python train.py --n_layer=11 --d_model=192 --n_head=6 --n_kv_head=6 --head_dim=32 --d_mlp=448 --vocab_size=862 --activation="swiglu" --norm="rmsnorm" --norm_place="pre" --norm_eps=1e-05 --positions="rope" --rope_base=10000.0 --rope_fraction=0.75 --qk_norm=false --attn_scale=0.177 --bias="none" --tie_embeddings=false --parallel_block=false --init="normal" --init_std_qkv=0.0344 --init_std_o=0.00734 --init_std_up=0.0344 --init_std_down=0.00481 --optimizer="adamw" --lr=0.00182 --beta1=0.9 --beta2=0.98 --weight_decay=0.0 --lr_head=0.00492 --grad_clip=1.0 --warmup_steps=204 --schedule="wsd" --decay_fraction=0.747 --decay_shape="sqrt" --final_lr_fraction=0.0 --batch_tokens=16384 --seq_len=256 --doc_mask=true --z_loss=1e-05 --train_tokens=156800000 --steps=9571 --dataset="wikipedia_en"
Each number is 500 + 40 x the weight over its row's rms, rounded and kept within 0 to 999. Layers, rows and columns count from 0. Numbers have three digits each. The size before them is the row's rms in percent of the matrix's.

# layer 2 attention value, 192x192, rms 0.0876, rows 182-191, columns 0-47
086:411538496491524557475498490479439463493586604512464435508520436526523553507515471449437540468436541535560566535475519486502415534511556533480498
107:483577505517573540510530499480438491478474534493506498447469479488528490485453502434480482428480547525486490428511537429473471565428486519513527
080:531521490581493482532489478421470560517491508560472476505495453530546574540506468501501487467506521479525463517540476500560472567523497517473496
102:527562474443495460542505491496526472461477562531466500441515516499523513511526531484529447458546524456500474523439466464481472383487514437508513
095:505558471449540424554528565544503442446462547559525493520472484478478499445439554514531455494488552471505489467533538450525491466510411499525490
082:467582520439530424501467526525481484441568505476492468471453487509504486408463544491410476591482510481501451421463510440471512433476482515505488
091:479459486509411500417477497541473518546475449591431460471516421456511564504506505551552498447508511487535481572536496504483479476539469520508481
084:569399551518444515621517437531529532484518562538538473514543546558460502510509449498507548501526523502489502583503449451531570529547549496502431
091:524524534443486436510513463505552480473538459509501523478503507525483486591485528586508476445515529457552546440473536437566486487506520479470449
079:495444529466455569517532528516538485542465469503509422516548542504480560494509492461538448450492548519536517600402442504510489520490444486483498
# layer 2 attention output (transposed), 192x192, rms 0.0835, rows 182-191, columns 0-47
092:458504513564533554520628502408528559538450502439468502480470499525487476495509442461434477525516467526646476420529597454498512528501515460465519
100:501498480451478488497535528461528481505426455491418515528501574527529454527511458514459471558525516518536455499572497454577572477493543460509592
076:485538607508520492541527447486483537484569498472520506537526472534587514508481528463451555511468520509448551478560563477508518463534576521425497
102:476534510492489523472473512499432466449449481480520564500555546480545486443496453549479503482496496594529471472489488458529505524543482510457514
091:550487458558502474477496488501424512497555507536492474503507535488472469516517495540556521494498485472498512571468430492470494494425582470528463
081:538518489536510535521599504463498530540497495503507536487518529500510524483449520479509494468595547555544480549478457472454489544441497460564488
093:562499515529566539526514496496540516502545540462507420505493492486484530521584488464519510461464465451499466478536502569498511496468539483420513
080:503516522556523540376505508524481505513494513531458578484472486527496483431518471501455517503448520448509459429476487517488494470476525548461533
090:526556578540506527455456491520522472447479564490500529533519494478583518437427456456449521553481517521499482465555481466541491497507526513469550
081:466477465496451519505459507459542462461528506569541550486476552511524500529515445500486528555385529502490463500570541538516513484490499520489522
# layer 2 MLP gate, 448x192, rms 0.116, rows 0-37, columns 0-47
102:495484566422476447477445488480495469536503443471526520467527509500508484471463484521509503470491505488448475498485489470472473447502556473545443
104:525493452502511467587505555486481462561450594546569429475535501477489502439442535496558409431554483525509471531461457473525505498476470517442579
085:498520484481427526511502474428478516588451539484490520573451453551506576567500472495515448490562465512440489478496519507487569489449492526545519
100:486470466540530470486495528506589579563477441466576533467449558500511537469579459366494439560481530517489527502495480496462496521491454531559525
091:506507470446473484505522522461511478445568527534436505503443429532546535555518520456483490544483515432562505534485512504462503439449556538479524
102:503444539492472531509435523513457540501517476555448517484519564490580520509527536544496504456513513504460476512499501523465562455533518488458477
106:505456485514453453446508516485419581523576441519500463471437484506524503491481466478529526486567561435454482501539455480479490437491480524526425
106:453501473517555529436481492616460470442445472513537455441512504558512493475380480500488543485546575510550469573511561536529458504479531494462446
089:474481550551528541437432527533442529533525514505478462518439439538503524461454520441472460473473468484504604507418530474446465597453492579505541
088:465523474493494499416560494506504518526476492558533529503550564469504436494495514466530492477497430535518535480478496546524556504426519521517515
097:544473476437505585426516504530541523576462485579544519485488510498467502556521485533477438524514571418531556478530520560461521490544472564461482
110:483513540487530462503470491548490549534471519507475523502413543483410405438420468530537547440468530459476432521520455482545467565513544493541489
094:521470496484496509519551469432488500489535482557448438439573565517551463542533471492457543510488571480492513499496473490498511476412418538491468
100:504536526490451552538506465462548513453463509516494459448476454515506510533576471503490428521490481607519495505490563514480504569457527554566496
107:516529530431502529566457506498490541452521477493547517478510522524475547456477437540599490418446465457513550471518468512493499490425548521592476
096:535472464492451488492490519531470539523554510523420507563551516514496574500525465521467554426441503498485537550460535475608397460577542530474491
097:542542593524523480514541485515421562530442458532519523470487486507486444490485438443565491571539508539528501536522498499550516538520520571526527
091:571525484485592499483518558481453515497466515492571478548520417447459503448497488500521478536540454515530538443529515514527442440534470514521459
105:525518401502462507530520540474510541497516464513536534481447528637485501420491496464516555455454495496516485573494523498482517559449512529499537
095:446526522512546535403505525524514522560449578575492431470469549492513510480497470569517471450498513486553535459488459551494524482489572508444449
097:549505520511513473548496523444508484480444462509496509503538458498485586500444513525493556520517505553504524514553468453534504441498554569483458
102:497457542499497539486529504511451520543511469544398471457521453493492468542493487511554489538462582457516518503518457529496484533485551495551419
095:515471507501453509463453493482494579484472485492506542546562540455560518477431499509549567487447543526502544537503467443456534489534499558549488
097:559516495560453475396513421473413481496498503452470544517406530472518488464417469493494533558493518545510503500533523489455488438538573551546471
090:533435527532460537449465409496543473514547453469495396494476536493498475525434576492464496451488418550534453548462466552497486428488520609584475
097:409468584515496482583506466418483558584433557483435489410543544500455465457484473419499464522487524490521474503471495529480444503525518521500521
099:504450530453515548532568508452486507496477442532443508465516510542518500485508493472507470584492535547524503565499519471407482494505470483544471
092:549394447514514438467464474493470494515483472552487438428466517421423466464481558457530570429545515508508525541495428579467539422495496541490560
105:493491540570457482463513557547457505485451532520435559501468476586552502468541458471518554498521582498489486494392490552512535567473488517496520
106:486441482508504519538551495433495603589479498574523515370491545541520476476504517505532543507467488395594578447503450495502577516559409566465425
108:489502500509484504467524526513413445516502479466481518478494511530464460455451455548457450409483485539528486532573524496491477509475501497512510
100:463445521524434522510506522489472531503524497476410483452565533515534519483502588440479526551497459539478476565477481527433517465474552540522508
100:493474497545497525542585528455512573533518469496503528531518500427519431479494530504471505453483449481564525558570480479426450517561529640507470
098:503443499470508506492527504502474496516435480528531463535562457500536449479550457539457428548503504510451522486477501573474536445495494527445560
097:451433478490457549462521480504450543441522486529573526532460565492505493552511464493469502499530547528499498474411495521434507495429527470476536
092:483427485511466551468511530520419540456484513535474513505447493441468508514496539512490423502470516541551506452525441535494475527501485495524576
096:457456487486578488450485478443464528421458452527585506533483502470538523437551482489513548482538465448455492496584529468550459529491443509493521
109:488473513471515502522478435468438539442500515523545560575500538545481523460494523541474469578468510527469539573520504461534507514486510520506451
# layer 2 MLP up, 448x192, rms 0.106, rows 0-36, columns 0-47
104:409500537541551515521516489454459479456449532511509494467531483450510446531555538500416548478529583552544510446512530458440506501519535474465600
097:511456491456488414531488561509498533442485494454489591528391471510497555517468486538456503485483484483556543527460483531531536498540553490530500
090:561464503479472444471526533500490503559576495464425517495480508499431500529526524535513487567513512417508547516437450518459513574502494513487540
100:622469421494525516503463516448587460465491465475490534518455532495511540450547412517454499513497512524457559474543548476528574457513459459461509
094:451515496460471462481457443575515511514458546480531536483457483459498513399421491479463474513523466481455471449555509525570447434546506444449538
095:515515484489519506562513486510570542537492521492532527557568491487494542448502499491479484536434488473506479558435505492485467577536431536530555
106:498525430454527516579526516535505538459429531431539530481525509474497531455526542528487493522456472518545470490472442491559443509499436436456573
101:479508482513487491527481488465525421459522503448453556465514487531491465492514457500469544426473517598569484538488538543536455493507483536419498
097:496537515519462510519537501457553531527422505554462434502465487493439493478533496407486537513458472485613536442526492539495541533486484506531525
091:477459564516493595548497462502499512489459571463544483569438546475506493500507558496518529600457478462480487527545402494500499579528536514509539
099:541470494489521495479447492566539507512431566539455530533492467534483573490524506407440472537494448474460502442536459494443520454566472485513488
103:512535491479480468524537528474546436401519485497508520443501476464551510523471449488567458522537534549569498537492528517491530531542481483588535
097:500499448478540474399552493471467517512500610570518520560505440472464455456457499440496529551472531586552573489423454541565428467509481530477507
102:539526560486515482487465560521501476579450474590446483496504532536493483447496501473535419470479462539476549572487474523485587515546528481448399
102:502532512468453534526527509484539449530494499479477398527497509461494536550442488551487534518461520453491485480499443529445546521534518539467490
098:455525557494527537473459503484535517419437529520473544485583515532469574576462392479512508531544442526507533453559505525502451516506500506465482
094:401506541380489525509469472473513495521509530497455445545488561570464560514412500486455493477460549531482482458499526463543508477441561467433483
093:558512521550462514487490510459563462567488516508512572528474533590462559536451530538451517514458544496526458529464521527454558498507503443450507
104:488593487502482562487501512552518538485450512480393553463463529469523445514420457373511472546479524502507519485505449423492510506519525459457454
094:547527512488460472435495498561499448434517467537491551526561534542542538547502542535492554477530518458452553406518520517476528576551458511514461
096:517455471525554491580518558487448523473498473480520456486525497509518510526530553549523515496504550495514469537511407498544460511459407517538492
104:460496524503495524562436423569552444564517574485464459486573521497502500538464560572528453469461526517489527424505590467461514467462469479502524
089:519529563482476452408491527528491448458498545488478472510452475503446506470473472467490433482523483465523521541500473496528609530526568561449486
096:395464512479512492530558506546463566489474505463566474512543570570528474452485439494521517547513516506507541450516437499544434490548564513521455
096:472429504596559552532529564550513499543543541451509470441536496480562443476507513483427521422574509573497429546532466499474432490477469456504520
096:449527504454546448514521461536486492560464508486508495532468416461457538424530425458503528462502432549506567438452595474560479536495469472497527
105:533480486499462512480479488438520467446548512512487509527466518458484506517481519413474421531484433428509531426532542448485489471560507494501527
094:502450531444499514484511471531498501528489405492435510493472482426434537465520502450467586474481531448573464470528457523452408461532539456571473
107:491513509525509522567466497534451548447429526595477450526507516430522513478581565483434586484469553502481560523486480518532504524543493507510518
105:447502545513469542495571595482505544560524533465469530466522508488489471455508494528500538537453405511401417567526509440472494532523478527520501
101:513502533521465457448494481504469554521537487479456511435533481504471464481526493492479465484536538501504463483421560496416464544549505524498502
100:528523564527513467544470566566435468513525472503582522428490528541512453504546491527508424475530563560516455528469545538539580606477539501561528
098:392525498469575496466518492517466405525538391509508403542472512425566457493518422533515545518459524540532538510452550489503538511494530455440503
104:582492474547440572441540461515530493445551506533489503537540457576522485591543423517502514499507501537483487485474617528485508498439507561508496
096:508436551541527447434528493505517455500567588527481518531443522548522468564505575487427491563494517479426489517549541447548449589501526511509474
092:537532485459463485558501483516559479412468606555488455439409505522468443585557549539532519492437482471498529504494488486480460561542443499526499
098:497514582503491486474489465539485526583452483471537521417503516411475489510502480516527528496550500514519472528544517529465551559579444526501597
# layer 2 MLP down (transposed), 448x192, rms 0.103, rows 0-36, columns 0-47
103:569435568523575529495486480510500551524428513550462570534512521519557449545554462473523484429514461535581527473545499494455488569467527532501506
100:514471460526477437460473497473443496522456447536518476513478494425551566560497453454544435489491525565471530426490443501513450505523551480526448
091:481419393476551536477446495487425529500546486476504466471432500521541507542499490490542499512536476470418506505512525431444537466501459481461478
099:483551555524448504482486432445510483512515441468471547470507535505551497541521465454410525514509521479466533464516524496574508546463570489417554
096:498520526578377468439610468514478457486464464472505545541475562514513511485539544496560465510568480452471581487449538464515595541488477528523504
097:497458496454536431476459565518540507539526500479515508534483509484508480490413479514544502467540530461478532585464487482558534447578515483482437
103:505518508486516467508486556596480473419577530493554545479510485523498481485560479549539475499492500447535444501518511503514576434530444479406487
102:472516556493483462494515544549430463474508501480485467553505518558517522492471493518524480585502510505465491466488479472556430444492485476465471
097:520452525456551497547367503521490547447532460506524569516436531541520494431520514473467534466514505502505533539492527499498502557455492533544511
093:457486499513512493497543479540480485435458554481507590512415381479523441473515518390503519523500555528492507581427509500500584425492504488512478
097:508477498497530512522584495467450513481491431469545478578579479566518522477589563477542496518527450495519529430533517516504484534499517550476532
101:568407535471483508558459491478477474537500456413528547550540534492479547476523485464515488525551470473485507441417533504448558506522477522609542
099:546416568457493526522409478514559503518532414465523479485517477490497466536450473574375439492466487508482478465505574442495510465493538460516478
101:520495524536490480542460434488483500430519563464517484522458464469462583459515552491498437484477562477453531520551473474416554483539434530528507
103:570477553420478525468537495500470439427403455500522420478574484559466433504474482532501582487479526496504512504553489500483434402521495528516490
100:481522502424506511493626467482477479505476563493561547529525535482464501524445455435476501550486469505536486524474444500477495497427533496469495
098:422486482451488528591376483517464508538513505565500577574459452539525542526505484457504465534518492498454433430516511503498504535488466480461536
095:496543550500501501600435510523462537539512483494522533494454507463493542539487522543522566495501454493468482551573481503538524540560482553463435
105:464459487489571550514446517540514526547567593515511450418506546469501457542511539431432505544574520466500482448461475498568546517487468552535504
095:554515515541430538520494465503558453526513526524452451542524491504499585537472505591522520530446433439438478495561491516520476477483490465477476
099:577514474554498556551514469484532442499460503542509464455507555484494488538494550459542510580390490468478505419500451540472489534559526447520529
102:480478503457474540498400502511429434465497537596478499501432526505492474486490524508533487468472489503524493442533460428481466474521518513528476
093:458493474530525417454538510553480499532542543487468447451487465472516515555563473510485458544481382474524554482451505545524472539548533523554607
095:540517550410475434532447493526503594465485509536512519454476543528470568475465534509536539534467493573495458499490505475478482535485562521466424
098:429463494512495472518439458556512594549503459510474540491468532462479482514549503470531544513493483435564464515503593445508456517521559468435514
098:488506514464558479538469429444473491432503466518524510479550521485513478470528552501447528535521523501499442529487492515539429511513455499503509
101:507514550574512466466473487477490540511458509519501485523442555536484504531461465520536470451466598458529510469544445512431534511535535553537456
096:541482538494498465450498458441480484491526414566479448503509472486488477465512456490508478592504534540520531494471539555449584485543547502518466
104:569496475444512395530516446538497515505465443557533543499501410464491505483492496545503482530560490399518507483577543568479569495444580504531479
102:467430515468519467512476466547515512579498517526422474428470522516486522465496457440604556506462493466482536441525511513510537468539484538500464
105:514502577582543502529399503527507505502409465512416560454497417413401500456537507536525509562530519554476477489461543436515469510423517449530511
102:531525550461511577460532502559554532565523518556553452579500453461534443506546546520481588514483432538476523494472531433508519513506511510537506
100:527496475527518492520530466509505470508418525463583504515506494448445466507406541448510524482369528513518431529512573460559459492543531512563466
104:396446554442627456497538536510519556516603526478525494481548528481546571504473472473494489530462532509591536524498501489530534592483557506471508
097:553507549469524474499652470447500476540504514511508432483472468579427421487525448554454477525466513537536467473525558450492521531509495472519522
094:486531512473516465486625516420489393497452504487437504492469538555498436526467468493466470536510513504491512511510482524537529510492530642592475
099:515466547535564549554486446517479443504522495452503523473486520456430533558506451504483457525482448443460479538571490659540464466589483537534550